config.toml
intermediate_size = 704
hidden_act = "swiglu"
positions = "rope"
qk_norm = false
attn_scale = 0.125
parallel_block = true
init_std_o = 0.0
beta2 = 0.95
warmup_steps = 506
schedule = "wsd"
decay_fraction = 0.684
batch_tokens = 131072
Each number is 128 + 32 x the weight over its row's rms, rounded and kept within 0 to 255. Layers, rows and columns count from 0. The size above them is the row's rms in percent of the matrix's.

# layer 8 MLP up, 704x256, rms 0.0468, rows 150-158, columns 0-255
size [ 35 110 110  27  67  30  83  30  28]
[[108 109 151 127 151 106 107 142 113  67 112  44 135 111 126 151 135 117 103  64 138 126  98  86 110 126 114 101  91  79 111  26 131  97  93  50 122 111 115  87 118  96 192 169 140 116 108 151 117 147 156 135 134 145 167 108 147 101 114  75 150  88 145 152 150 125 115  55  73 139 133 104 131 127  92 153 142 107 149  45  83 155 103 164 156 154 135 123 142 136  82 186 101 154 116 107 101 148 146 199 103 121 158 170 120 128 125 117  79 138 146  73 136 114 144 141 174 121 115 110  99 120 157  83 108 177 147 136 106 127 106 159 124 163 134 107 158  98 144 129 119  85 106 165 156 123 101 166  93 151 102 170 127 133  96 157 124 169 145 120 196 148  93  48 144 142 145 141 139  84 121 119 156 132 160 130 155 114 101 148 156 142 117 140 143 109  86 106 110 100 134 166  57 192  90 134 103 125 100  97 124 149 140 164 133 165 124 148  93 120 203  92 111 131  97 100  32 169 202 143  99 105 109 118  81 118 133  89 109  82 122 156 112 131 136 101 161 123  91 115 219 157 116 123 126 160 127 208 133 166 157 173 191 111 128 208]
 [143 124 104  87 174  85 132 101 128 159  86 157 177 173 160 132 114 194 103 121  82 150  89 100  83 117  66 111  95 160 240 130 120 132 111 109 106  77 136 163 121  96 125 158 120 118 102 116 135 115 159 140 200 145 136 117 155 123 121  81 107  98 113 101 157 128 120 118 121 145 151 137 188 188 133 148 206 177 101  93  82 141 160 143 144 176 108 119 160 102 148 166 140 133 101 132 191 140 132 135 139 152 116 150 191 121  99 173 135 150 201 121 159  97 154 129 152 158 134 100 120  89 101 128 126 145 142 201 141  68 149 110  94 124 110 114 162 152 133 163 150 164 161 136 184 143  89 112 169 123 147 187 130  88 146 167 135  86 149 101 109 161 135 104 209 136 127 162 178  38 108 127 126 130 199  90 143 136  66 154 116 132 137  60  62  71  74 108 130 137 128 177  83 151 116 124 141 166 177 141 100 153  97 108 114 136 123  90 101 114 144 158 111 143  99 129  81 164 164 166 133 136 121 106  97  69  96 182 123 136 133 166 141 124 100 130 108 121 130 160 178 154  81 103 115 159 154 225 109 128 124 124 129  98 125 137]
 [ 90 135 159 118 109  56 134 128 126 186 128 253 177 150  80 121 128  99 137 162 123  68 109 142 132 109 109  77 130  92 183 167 129 135 170 158  88 134 114 151  82  99  95  72 185  50 142 128 101 121 103 107 145 156 150 129 145  97  95 134 120 122 143  96 208 100  96 167 188 111 127 164 187 162  68 165  86 169 150 143  86 144 177 145 173 132 100 129 164 130 134 121 107 147 147 181 134 109 134 105 124 121 132 138  96 149  89 194 130 120 110 151 132 134 157 122 116 138 109 128 122 142 132 167  71 183 102 204 133 123 122 120 117  79 122 120  95 136 131 139  75 151 107  96  95 120 134 128 155  89 113 113 186 129 124 140 134 125 143 155 122 131 152  37 137 195  98 136 142 105  79 122 115  99 105 178 117 159 148  94  51  79 152 104 161 110  66 145  89 171 131  65 138 160 117 171 182 103 135 133 131 197 116 124 148 130 141 161 163 110 113 130 190 105 152 133 103 144  98 121 124 109 128 114 113 105 150  77 128 134 135 101 128  90  66 106 112 122  93 136 163 123 183 183 115 180 140  73  72 159 140 128 154 118 167 130]
 [116  96 106 156 129  56 127 139 141 130 126 107 158 133 157 148 126 130 146 112 117 139 119 153  98 114 114 141 123 172 100 114 159 136 124 120 156  90 141  93 147 128 138 135 140  89  96 158 112  95 118 119  60 135 157 136  78 106 154 113 116 105  95  88 105 184 149 116  97  61 111 145 140 127 104 168 205  52  91 211  67 124 115 156 124 171  93 101 144 117  72 146 135  68 152  65 141 115 125 170 113 183 138 125 114 144 154 156 133 119 107 121 145 139 143 110 121 130 164 130 151 150  45 102 168 117 135 154 162 143 112 111 133 171 141 139 126 141  98 188 131 139 130 164 148 137 182 138  82 209  95 124 113 133 128 107 132 141 164 118  77 163 107 122  55 159  85 110  81 137 170 144 109  72 111  70 145 114 255  86 150 144 135 121  90 200 141 204 120 150 168 157 155 110 131 143 158  97 112 117 139 188 132 157 128  93 118 155  93 151   1 137 123 103 121  95 164 133 134 141 159 158 127 115 139 150 151  63 137 119  94 116 155 159 150 125 125 105 173 146 185 131 162  65 157  92 132 134 143 144 153 135 185 119 167 113]
 [150 114 104 136 108  59 124 138 148 107 130  88 134 153 130 113 150 138 132 121 111 102 157 167 133 108 160 171 177 127 202 106 150 125 101 147 129 147 126 141  75  95 166 149 129  81 143 173 135 140 170 106 108 117 143 171  89 150 126 136 109  85 134 122  55 122 107 176 109 161 127 151 179 124 116 103 136  96 139 113  67 101 132 102 120 162 102 141 179 131 116 108 174 141 146 103 117 154 118 144 125 116  99 126 147 150 146 101 153 120  95 147 118 152 151 104 107 109 128 100 132 141 108 116 118 108  78 100 136 151 122 155 118 127 170 135 145 107  95 143 142  80 148 136 102 155 149 154 215 170 109 122 174 209 112 116  88 162 107 164 107 131 157  76 121 131 125 147 133 155 135 151 142 149 144  53 152 133 121 106  99 128 133 175 158 121 102 110  91 133 116 158 130 153  62  88 121  98 111  59 171  75 163  66  59 132 123  76 118 104  32 108 138 116  92  31 172  98 165 104  64  58 144  95  21 147 138  86  99 154 152 103  91 136 143 101 200 126 131 155 137 132 124 107  63 115 161  41  73 119 127 160 159 154 184  64]
 [129 125 146 187 127 105 138 151 188  97 131  90 138 127 159 102 154 170 128 107 124  94 118 132 140 144 112 138 155 115  88 127 138 141 113  94 114 119 143 159 124 104 116 114 160 148 140 185 121 143 170  96 127 126 194  90  68 156 141 195  76 127 115  88 113  96 121 106 102 103  76 118 145 125 137 134 117  98 112  97 111 141 202 133 139 112 189 133  89 102  99 130 137 127 118  40 114 129 135 119 138 118 180 132 155 108 187 124 122  98  74 174  99 120 138 115 190 189 117 148 129 109 130 139 144 140 119  85 135 149 124 115 119 149 113 187 143 135 103 150 125 187  74 115 132 112 146 119 122 133  43 210  93 153 114  97 184 148  80 121 146 142 152 125 116 114 134 113 118 118 130 139 131 125 189 135 159 142 150 127 112 160 118 182 187  77 155 133 128 124 146 122 141 152 175 204  65 105 103 170 198 120 110  98  92 130 139 133 105 120 116 185 133 140 110  68  97 156 111 126 136 132 126 110  47 128 134 163 103 148 124  91 102 125 145 111 101 151 121 137 237 125 255  97 103 112 178 202 148 139 225 163 139 151 122 118]
 [145 108  87 119 123  85  79 155 123 164 120  55  87 163 158  89 163 173 106 151 138 163 184 132  90 138 144 138 174 124 135 147  75 123 143 135 159 160  90 163 102  74  66  63 135 216 138 137 144 127  56 137 143  97 145 143  96 125 164  77  83 104 174  99 130 110 182 115 127 113  70 113 170 113 147 136 177 134 131  94  98 146 105 103  76 106 110 127 131 127 172  80 174 118 177 103  88 130 112 146 158  93  77 102 134  90 168 110 123  58 182 119 137 175 108  96 121 110 137 137 144 105  62 157 189  85 152  83 196 132 144 152 133 120 144 115 112 160  96 173 119 132 175 142 138 128 150 143 152 156  54 123 153 141 153 145 155 133  90  96 114 184 171  76 156 104 164  81 142 115 105 163 132 137 145 113 140 110  35  89 148 170 126 162  93 160 133 172 152 159 133  75 164 112  55 100 100  91 104 138 125 172 174 145  90 129 149  77 160 143 140 125 121 161 155 182 106 136 136 102 124  81 149  89 132 179 149 158 120 118 128  99 118 123 171 103 122 137 122 171 152  41 139 169 102 144 128 110 103  93 154 121 129 152 139 113]
 [ 52 136 117 125  92 119 113 103 123 159 122 150 144 130 139 171 137 198 175 149 100 147 148 123 143 126 150 164 136 163 188 143 140 150 146 149 149 139 153 112 155 178 133  99 141 172  89 191 122 125  76 156 153 125  80 126 115 187 151 187 116 167  84  86  99 143  91 132 155 130 119 128 125  96 118  78 126  54  98 132  78 171  91 172 134 103  38 123  90 106 149 163 122 115 129 190  87 148 158 123 118 118 137 160 101 136 126 122 100 118 133 119 123 115 100 108 121 111 132 197 104 111 124 141 179  46 110 137 116 192 101 125 131 146 108 152 132 128  70 165 121 154 129 121 123 146 103 123 134 160  90  80 153 139 139 107 161 118 142 139 130 138 146 140 166 165 154  63 105  65 136 125 143 151 175 156 175 114  74 103 119 111 121 126 196 140 125 166 123 134 141 139 172 168 162  65 150 136 133 165 132 156 137  57 112 121 130  98 113 134 144  89  95 160  90 123 123  82 138  73  39  96 108 100 143  93 177 141 150  79 167 174 148 145 168 125 125 169 200 128 180 138 206  85 137 214  77  82  84 121 153 109  68 122 150 145]
 [135 131 142 127 132 136  99 192 127 157  94 138 102 128 100 135 103 105 125  67 126 133 113  49 141 112 173 197 137 145  85 114  93  90 156 126  74 115 153  92 122 172  84 158 130  61 152 128 119 211 137 148  81 118 145 152  84 110  85  87 140 147 100 154 182 128 159 131 149 108 107 162 166 154 137  77 150 191 117 123  50 137 106 158 109 157 189 124 149 116 104 154 104 122 161 139 114 113 169 145 106 130 129 140 114 139 169 106 123 108 160 136 161 107 115 149  91  84 160 121 124 102  79 110 191 138 141 149 155  95 129 154  97 139 160 161 146 111 130 136 106 203 146  84 184 117 104 134 118  59  72 146 155 122 148 115 163  86 147 160 124 134 149 152 121 109 104 151 135  85 102 150 113 129 153 114 113 119 109 126  89  90 121 110 114 163  84 131 111 134 158 133 122 119 158 145 142 132  79  87 148  94 129  91 111 112 143 140 114  89  72 188 145 135 139 183 154 131 125 133 223  98 112 122 225 102 156 113 108 133 117  59 117 123 134 114 184 106 101 135  78 103  57  59 166  20 167 142  97 166  60  79  78 148 129 133]]
# layer 8 MLP down (transposed), 704x256, rms 0.044, rows 150-158, columns 0-255
size [ 25 106 118  22  54  23  78  22  22]
[[162 143 103 147 122 145 146 138 105 178 139 114 134  28 102 147 107 157 146 128 145  96 160 117 142 143 140 165 145 198  70 122 185 156 111  50 129  75 139 121 117  85 170 113 165 125 119 130 140  86 179 102 106 145 155 109 129 105 125  98 114 201 119 151  54 194 103 120 120 135 177  88 155 128  85 105 156 159 176 164 138 149 187 176  94  59  98 105 132 130 120 135 110  92 155 142 160 148 173  94 124 118 147 123 117 198 124  91 146 112 160 158  93  67 149 134  85 107 198 122 104 153 101 139 145 148 138 146 144 121 160 155 170 207 116 122 114 142  99 119 164 153 140 155 151 183 116  93 141 137 149 152  98 147  80 186 105 103  77 150 135 100 176 130 130  88 174  78 143 106 168 178 175  92 149 212 119 150 137  78 166 115 118 122 159 128 163 120 142 185 150  85  79 112 104  85 131 112 107 104 121 122 109  75 119 137 122 153 103 140 192 148 169 147 160 165 137 101 136  86 147 129 122 137 131  97 140  67  93 154 146 164  95 115 141 148 145 109  58 202 134 122 119 113 141 156 126 129  87 151 148 118  60  91 170 161]
 [114 185 102  80 101 168  94  63 128 124 124 159 119 151 179  84 149 108 130 178 130 149  99  72 187 124 134  87 160  82  90 113 129  91  97 134 121 172  95 140 132 142  74 144 126 156 185 108 128 134 163 126 197 129 107 101 137 194 150  30  94 107 160 156 127  98 123 128 150 126  87  94 100 129 115 102 140 116 129  70 108 113  91 151 102 127 112 109 145 113 160  77 135 146 186 187 140 130 141 146 157 104 138 123 147 138  98 100 109 122 170 101 166  95 127  69 105 152 134 155  99 132 126 147  96 148 102  98 116 109 114 112 141  78 124 141 161 103 149 128 151 150 112 117 109  63 114 172 103 110  74 114 118 122  75 155 115 166 104 152 103 193 117 146 180 107 163 183  90 155 136 163 109 121 140 139 107  66 121 156  84 106 104 101  88 129  94 106 110 110  96 110 109  91 148 151 123 118  96 184 139  74 175 143 121 127  88 145  93  70 168 100  73 117 183  97  86 147 165  85 107 102 128  59 177 136 167 151 121 102 149 108 126 198 167  75  79 166 133  55 192  81 111 136 114 116 203 161 113 170 122 132 162 156  75  94]
 [ 79 141 128 144  66  94 170  74 166 165 165 194 142 179  97 146 142 127 104 141 136  89 122 155 114  95 127  60 124 139 145 143  77 122 107 119 150 131 112 156  96  94  86  48 171  93 169 125 131 137 114 128 165  75 134 174 105 115 128 106 124 116 103 149  87 181 173 134 135 162  10 149 158 115  99 140  98 160 150 135 117 117 138 154 131 152 123 101 136 177  82  88  95 219 140 166  78 110 169 102 107 140 164  73 117 133  84 210  88 124 140 128 144 100 175 135 102 162 106 134 136 132  94 158 135 155  91 188  94  93  97 131 151 126 106  85 154 105 140 133  56 141  98 129  79 158 155 149 180  92 114 142 149 119 196 178 147 135 104 158 143 117 138 175 120 164 123  93 108 116 137 156  74 146  80 119 135 169  96  50 132 126 158 176 130 111 121  96 116 164 134  57  97 134 127 212 149 113 119 114 136 172 102  89 145  99 105 164  99 142 119 166 172 165 121 110  82 126 150 104 111  89  97  95 157 159 115 133 167 160 160 122 143  90 105 114 112 188 131  95 178 145 151 151 122 128 173 113  88 157 121 121 112 132 149 160]
 [109 127 144  74 104 176 111 157  95 125 112 147  81 139 149 178 138 134 125  85  91 153 114 148 135 167 121 163 158 107 162  92 110 147 126 123 130 152 145  95 115 156 138 163 133 108 128 133 176 117 124 159 131 183 136 216  96 168 154 143 160 148 103 131 159 169  92  81 107 166  53 116 209 160 148 126 160 116 153 171 109 108 140 178 147 142 146 148 168 195 149 125 186 216 151  34 179 139 122 164 127 150 120 143  89  48 119 130 103 121 169  90  70  74  81 134 126 104 121 115  75 119 124 166 171 102 137 124  84  66 163 115 140  89 174 103 125 156 122 125 114 141 155  95 142 111 101 138 113 147 147  94  60 139 124 139 152 218 168 103 108 146 132 172 143 113 163 127  86 140 106 155 125 135  92 184 117  94 136  98 116 115 127 101 167 168 129 164  85 123 150  97 103 173 111 127 122 151 136  80 152 100 198 136 134  91 108 133 141 148 113 164 160 160 127 106 131 117  96 157 155  85 191 158 171 100 156 135 123 203  95  93 134 142  94 105 113  93 112 144 165 120 141 165  81  92 186 133  93 174  84 160 108 187 151 126]
 [109 105 123 141 183 131 195 159 156  54 100  86 159  70 114 105 127 114  88 106 117 119 110 117 152 134 115 129 143 120  87 163 100 169 170 155  72 110 140 128 138 113  86 112 170 143 135 135 109 106  53 133  99 123 106 137 111 110 130 136 126 128  68 136 147  96  68 111 221 133 123 143 133 153 131 191 101 105 102 178 134 164 118 107  98  73 166 143 138 163  98  84 126 146 195 155 169 125 173 124 123 132 179 102 104  48 114 115 146 147  91 195 119  90 101 103 161 109 108  96 107 163 110 115 165  89 113  66 122 119 145  89 173 159 143 102 145 123 199 155 129 128 157  97  92 143 215 153 129 163 119 131  59 122  83  86 141  87 144  69  93 184 148  97 130 185  55 119 114 113 134 101 111  88 105 112  99  94 172  96 139 189 141 172 135 190 161 133 122 143 108 125 125  82  98 192 133 133  84 115 149 154  89 101 140 146 129  44 136 111 134 130 157 109 103 125 155 180  84 156  93 135 141 142  90 167 140 112 136  98 160 131 151 121  80 142 112  77 149 157  88  97 140 144  86 125 129 152 131  80  91 104  72 166 127 118]
 [102 118 171  78 145 117 112 144 162  60 101  76 127 117 129  93 122 135  57 166 147  67 218 123 144 153 121 135 135 133 139  73 151 156 116 114 119 130 131  76 119 125 142 104 130 128 164 145 147 166 170 157 151 123 137 122 125 126 148 124 149 177 152 138 137 150 141 133 160  82  69 110 103 113 109 170  31  67  82  97  84 106 117 119 113  73 198 197 134 157 159  89 156 137 138  94 124 107 154 130 123 136 158  66 117 177 131 153 107 155 135  70 161  89 113 111 138  60  98 127 118 132 113 116 173 123 167 129 130 154 100 175 172 102 128 111 102 182 179 144 163  86 160 146 120 103 170 122  67 159 123  79 141 117 133 116 130 111  83 121 117 139 148  68 100 167 109 155  91 137 176 129  93 135 168 144  88 101 130 116  92  81 159 107 191  84 120 167 121 111 135 143 117  98 164  92 137 122 130  91 182 136 156 100 161 110 149  83 100 128 106 100 110  93  75 123 196 135 135 163 179 141  38 180 116 138 130 121  93 168 190 139 116  90 127 133 160 158  95 101 136 127  79 139 125 170 175 127 137  87  89  95 164  49  96 166]
 [129 121 121 104 114 140 144 173 109 167 140 183  80 178 120 132 112 136 144 130 135 108 106 118 168 131 126 168 146 133  85 102 180 104 144 101 150 145 143 110 144 119  60 149 134 120 128 131 128 109  94 186 149 112 137 123 136 106 147 122 120  55  90  98 207 214 115 192 128  94 136 135 154 131 162 144  90 145 129 121 174 144 149 121 154  80 112 135 117 159 111  55 109 185 160  99  85  50 158 168 125 134 144 149  59 109 136 157  70  44 122  75 167 131 132 133 112 142  85 132 184  99 114 114 181  93 153 135 110  75 110 152 167  75  90 123 191 179 163 177 157 170 129 108 140  91  77 161 151 155 120 138 105 125 103 194 140 108 130  92 173  99  81 150 100 122 159 165  96 115 162 159  46 130 126 184 148 159 133 129  70  75 128  96  74  88 121  73  94 132 175 117  92 138 135 136 172 108 103 171 124 135  84 138 113 181 113 166 135 140 129 160 107  93 176  93  62 119 129 166 142 140 102 159 130 103 112 142 170  92 113 142  80 133 111 173 141 139 131  97 128 165 101 188 120 142 129 152 114 156 125 154 133 123 136  46]
 [146 173 183 125 132 169  94 194 170  98 121 167 154 108 144 107 186 202 136 138 116 144 119 115 170  88 176 162 149 181 118  95  83 147 136  86 106 127 140  84 147 139 126  94 103 152 112 201  74 103  93  70 176 126 141 180  95 110 153 127 184 143 147 102 140 176 122  97 137 143 174 141 122 155  76  52 106 116 158 162 122 103 107 136 122 170  66 107  90 105  72 110 151  91 107 148 112 153 118 182 121 133 144 104 171 133  90 153  88 127 115 180 117 133 130 153 133  75 130 118 118 128 111 100  83 166 124  70 130 137 150 143 156 135 185 119 116 192 133 151 133 167 159 106 204 202 120 122  74 143 132 156 154 114 189  55  84  52 141 111 136 183 116  94 101 149 101 126 146 136 110 182 189 102 158 136 134 144  34 115 145 131 139 156 156 163 122 104 120 120 189 151 104 162 133 150  67  95 134  87  80  92 135 138 114  98 133 101  89 138 192  98  70  85  74 115 113  77 159 142  95 126 120 134 136 153 176 119 121 129 122 143 110 190 135 148 110 163 144 125 125 148 152 136 132 108 134 163 145 103 170 133 114 114 103 122]
 [ 75  68 174 194 155  93 165 166  80 145 153 165 119 123 188  90  97  83  89 136 207  85 150 152 175 142  54  98  86 183 118 137 144 134  68 170 145  79 120 122 112 170 151  91 123 163 145 143 173 123 134 167 123 135  67 172 118 122 140 106 157 147 132 113 121 125 168 166 107 190 132 121 158 172 163  92  95 150 170 112 112 107 136 140 171 153 163 156 133  95 139 199  93 150 100  83 128 128 155  68 118 179 172 157 119 126 124 103 141 173 146  71 114 102 148 160 138  76 185 160 137 120  80 125 123 119 151 129 120 114 173 167 141 150 162  92  82 170 186 109 181 112 107 136  96 164 153 113 124 160 137  96 109 157 159 140 143 161 148  92 160 151 142 153 130 104 110  94 194 148 128 192 106 158 156 117 119 189 195 162  96 133 123 163 147 115 128 109 146  99 131 119 150  82 106 141 176  57 137 144 139 175 155 108 131 148 133 166 163 105 104 132  89 153 155 153 113 150 123 111 142  93 160 123 141 128 142 101 121 108 101  88  75 123  64 113 133 181 144 210 166 131  85 154 156 127 140 152  88 180 148 152  71 107 135 159]]
# layer 8 MLP gate, 704x256, rms 0.0502, rows 151-159, columns 0-255
size [108 114  27  61  32  85  24  28 105]
[[158 123 156 137 110 177  86  87 112 129 106 102 130 115 133  97 128 147 129 151 104 168 114 192 153  82 102  75 165 164 121  82 135 122  64  87 169 119 135 128 154 156 112 115  79 165 159 110 121 125  56  99 167 131 207  95 115 180 167  71 116  83 157 170 174 133 174 112 144  97 111 131  84 107 122 118 104 174 104  63 206 112 141 191  67 128 123 143 149 128 192 195 156 119 158 194 101 151  95 134 205 134  90 128 132 133  96 147 155 144 143 113 161 102 150 148 107 139 127 154  92 103 167 138 153 138 159 124 172  92 123 123 108 141 100 147 206 108 161 148 132 155 115 105 108 151  87 121 174 122 197  93 167 124 120 174 128 130  75 107 119 197 103 179 162 118 130 134 136 150 127 118 129 170 106 100 193 111 156 132 150 151 144  97 177 134 109 126 119  72 128  90  85 125 110 159 175 114 131 180 168 126 144 124 155 145 109 184  78 102 138 147 104 136  65 105  87 149 218 177 119 135 103 129 139 127 136 160 138  93 131 133 109 133 140 126  47 164 102 109 177 146  96 161 120  89 157 139 128 166 125 144 193 148 104 152]
 [119 160 163 133 147 207 140 128  68 149 164 100 147  77 133 129  94 139 133 160 101 147 105 122 160 171 131 129 159 136 159 126 129 157 143 145 113 139 185 132 172  98 167 152  93 145  91 111 107  68 113 107 132 138  46  84 171 154 188 184 100 151 143 133 150 117 124 171  65  97 182 122  73 143 131 160 200  87 129  68 136 153  61 153  92 152 119 121 128  87 154 162 117 144 135 140 182 100  94 129  83 137 112 198 142 138 193 122 186 144 165 123 142 126 138 117 157 104 131  49  91 138 183 108 188  39 179 122 125 132 144 102 118 152 127 122 119 121 144 121 167 165 119  94 137 143  76 122  43 103 114 117 133 181 128  98 102 159 152 133  37 130 122 121 119 160 117 152 117 156 100 103 163 139 162 125 149 135  89 175  91  97 113 108  97 202 139 156  95 110 103 128 136 138  78  90 184 142 146 154 109 150 145 182 151 165 111 125 207  88 182 126  38 102 127 161 121 148 198 152  92 159 130 140 141 113 119 133 117 103 105 167 103 148  76 124 101 147 146 120 124 134 155 117 136 136 103 129 156 120 109 116 123 104 103 115]
 [139 111 101 124 111 121 162 111 108 136 172 142  97 109 152 107 102 162 157 132  89 140 180 109 154 144 134 101 171 150 141 121 119  94 122 133 110  81 181  75 122 130 110 199 118 132 117 118  92 128 102 114 217 154 147 130 125 181 120 136 116 127 110 168  85 158 147 110  93 136 166 140 139 141 147 126 130 103 180 105 214 169  54 109 106 112 142 141 174 139 186  75 145 133 129 155 144 141  75 116  81 125 149 157 111 128 149 107 101 100 139 150 154 182 170 134 137  88 119 220 125 137  74 152 131  50 144 145 135 156 102 115 115  80 138 161 134  84  95 183 131 127 122 131 154 114 143 128 155  95 125  96 164 199 125 143  87 122 113 128 145 133 142 154 145 114 116 145  99 120 170 153 173 160 106  99  85 139 134 128 101 157 148 119 164  98 138 137 163  76 124 102 151 132 159  67  93 153 112 135 119 176 156  85 126 140 117 117  72 114  92 158 134 150 101 157 137 100 142 199  58 107 150 110 100 161 175   1 134 128 138 146 170 115 170 106 104  69 106 100 105 100 115 105  64 127 162  38 121 106 209  47 131 139 175 138]
 [133 180 103 182 118  63 147 100 110 150 111 120 118 139 149 164 110 126 134 118  97 149 124  94 119  63  95  79 125 122 129 131 126 133 104 143 164 103 122 123 125 100  76 128 110 142 112  99 127 139 138 104 159 120 102  62 161 126 172 110 141 104  99 175 141 152 106 159 118  66 124 127 112 159 147  88 186  82 128  72  88 137 156 137  94 100  60 132 164 128 127 170 148 145 111  85 112 178  83 126 186 168 102 130 143 110  90 136 147 151 200 118 154 113 192  82  98 224 123 145 143 188 115  55 114  78 165 169 117 126 149  93 104 149 168 166 131 154 161 112 150 164  96 123 127 152 119 135 127 255 148  70  97 137 129 152 139 146 176 147 120 110 132 171 141 185 141 126 111  97  94 115 124 135 120 139 142 136 148 113  98 157 145  89  96 114 117 145 133 118  97 142  85 155 126 125 130 168 125 166  93 190 138 138 131 142 121 135  97 117 159 117 139 196  87  81 138 127 122 134 144 110 151  98 152 104 136 138  98  77 148 204 164 132 103  78 114 112 151 106 159 109 210 163 130 137 152 128 108 203 192 127  65 148 144 152]
 [138 122 145 137 120  49  53 127  79 146 105 131 165 115  97 149 164  93 130 167 110 127 116 123 121 160 125 133  75 119 134  51 153 125 105  96 103 118 107 143  88 140 169 109 146 134 139  98 121 132 123 140 161 125 159 146 122 129 124  70 115  84 146 146 156  91 129 128 113 154  96 118 134  35  65 162  59  34 137 123 158 134 131 113 152  93 148 143  98 139 111 191 124  89 119 121 159 141 135 100 136 143 111 108 147  95 127 130 132 104 133 123  66 139 119 102 121 167 119  82 136 122 174 101 101 189 155 127 116 158 131  95 128  48  78 111 140 149 143 135 156  97 140 182 102 134 139 103  95  44 106  56  89 105 153 110  89  88  97 119  51 179 123 146  89 119 143  83 129 156 148 119  98 164 125 111  62 141 145 102 163 105 137 147 110 182 138 149 133 158 127 144 119 165 127 177 152 125 165 124  95 133 115 116 144 121 157 122  83  83 236 153 112  84 114 103 112 121 117 165 255 151  94 140  85 108 114 188 115  66 160 105 120 133 149 142 126 112 149 164 162  85 165 205 141 174 130 110 129 104 110 122 125 120 122 146]
 [ 82 135 121 182 116 136  94 170 132 142 148 147 125 136 147  95 107 159 158 161 132  96 168 120 145 147 126 124 109 123  80 142 130 112 133  90 104 121 114 100 138 151  93 113 109 126 173  91 118 124 161 184  75 127 179 168 115 158 120 101 157 138 149  76 114 130 152 127 146 187 136 130 166  70 169  97 138 124 129 153 106 163  67 123 136 138 131 143 116 128  50  98  84 128 167 143  84 108 114 125  86 139  93 123  97  79 100 122  92 106 172 119 171 124 121 111 105 126 132 120  98 110 117 199 178 107 117 154 108 138 112 131 148 161  98 151 186 140 128 196  86 245 127 125 141 144 109 130 225  37 105 132 125 167 143 155 135 119  98 131 165 153 115 141  90  70 150  86  68  39 122 178 108 175 104 141 105 154 122 156 125  98  96 137 134 170 139 128 111 101 122 107 134  99 153 167 146 185  85 105 111  94 147 114 141 138 148  57 173 103 101 135 107 145  99 185 156 112 131 174 191 131 130 145 132 161 160 110 142 194  91 131  92 124 106 162 150 113 110 148 176  85 113  79 103  68 126 119  79 155  58 186 189 144 141  70]
 [116 111 176 170 139  66 185 124 184 150  96 137 163 122 117 106 146 100 121 194 120  95  83 132 105 156 108 141 110 111 198 128 127 113 117  89  81 105  97 160  73  95 120 166  99  76 123 159 142  83 157 136 120 135 125 151 141 156 167 145 120 118 179 162  52 168 103 108 111 114 153 128 120  86 135  98 191 225 163  89 145 122 114 110 157 173 181  85 113 149 154 163 133 156 145 108  76 111 120 141 104 130 126 134  89  85 176 129 132 105 131 179 144 156 145 134 136 211 126 137 114 111 172 148  92  86  82 164 169 141 135 121 181 105 111 162 121 159 138 178 150 105  91 129 120  64 108  96 130 172 135  79  81 124 138 133 161  94 160 105 122 104 106 153 137 139 156 158 175 122 142 145 125 127  85  79  93 142 213 153 106 152 157 160 202  92 123 131 150 124 120 119 145 167 132 146 119  70  88  66 139 200 189 159 171 121 146 146 160 156 105 119  87 171 102 147 116 116 154 119 151 101 123  94 135 133 136  94 144 141 176 100  78 124 155 112  98 125 195 109 152 137 105 138  31 136 104 142  87 163 167 170  79  99 100 130]
 [ 98 109 102  79 121  82 139 109 125 110 121 228  87 137 124 142 145 143 152  83 138 125 105 198 125 187 131 185  65 117  61 113 145 115 110 103  90 155 132 133 123  71 190 123 136  73 125  94 152 164  60 160 101  88  75 131 158 164 147  66 147 111 126 142 158 148 124 154 167 171 132 149 102 117 116 131 188  82 101 114 151 170 131 122 149  74 145 157 118 118 123 163 123 173  93  83  79 121 148 109 140 108 159 126 112 107 163 114 157 152 174 138 144 104 169 122 152  41 134  90 135  97 163 120  66  60 162 130 149 109 149 143 140  83 136 112  73 140 135 136 136 143 151 122 118 115 111 137 158 220 117 103  89 138 147 144 100 128 132 153 175 154 152 119  83 130  89 107 158 136 132 134 114 154 143 133 111 147 101 126 152 116 148 139 114 144 110 110 118  98 162 112 116 119 115 114 157 175 162  84 117 134 112 134 120 159 123  99 145  88 110 141 145 139 192 124  74 104 217  98 171 117 125 140   4 167 159 165 112 110 125 121  72 121  60 131 151 153 172 127 119 125 121 118 111  30 121 175 158 138 134 168 189 122  94 176]
 [176 146 111 151 119 125 145 131  53  89 127  75  87 136 128  67 134 157  88  92 155 122 166 140  97 106  91 144 118 113  72 145 133 101 123 142 109 129  93 126 121  76  95 171 150 104 114 164 138 135 156 190 109  87 196 102 119 102 165  87 164 110 143 145 148  99  84 116 116 124 112 104  95  68  76 126 166 116 114  92 113 124  37 125 122  83 113 143 158 131 165 115 153 134 129 108 122 133 105  72 122 120 101  78 191  95 136 115 123 135 144 148 169 136 153  74  99  70 126 171 151 136 154 132 105  82 197 159 151 172 146  95 110 160 144 197 151 130 134 103 173 187 153 121 129 137 137 130 125 207 143 195 102 116 120 168 159 106 123 111 178 162 133  89 170 124 129 147  44  88 139 127 154 136  91 136 116 111 164 105  93 155 122 187 152 181 121 122 108 151 145 158  77 152 103 121  91 117 150  59 143 121 146 159 117 127 128 116  91 193 219 176  96 173  90 119 184 142 104 110 122  71 172 102 131 149 108 174 130 153  80 118  84 135 157 149 186 107 110 143 100 197  95 177 125  95 129 130 110  80  88 141 134 137 136 158]]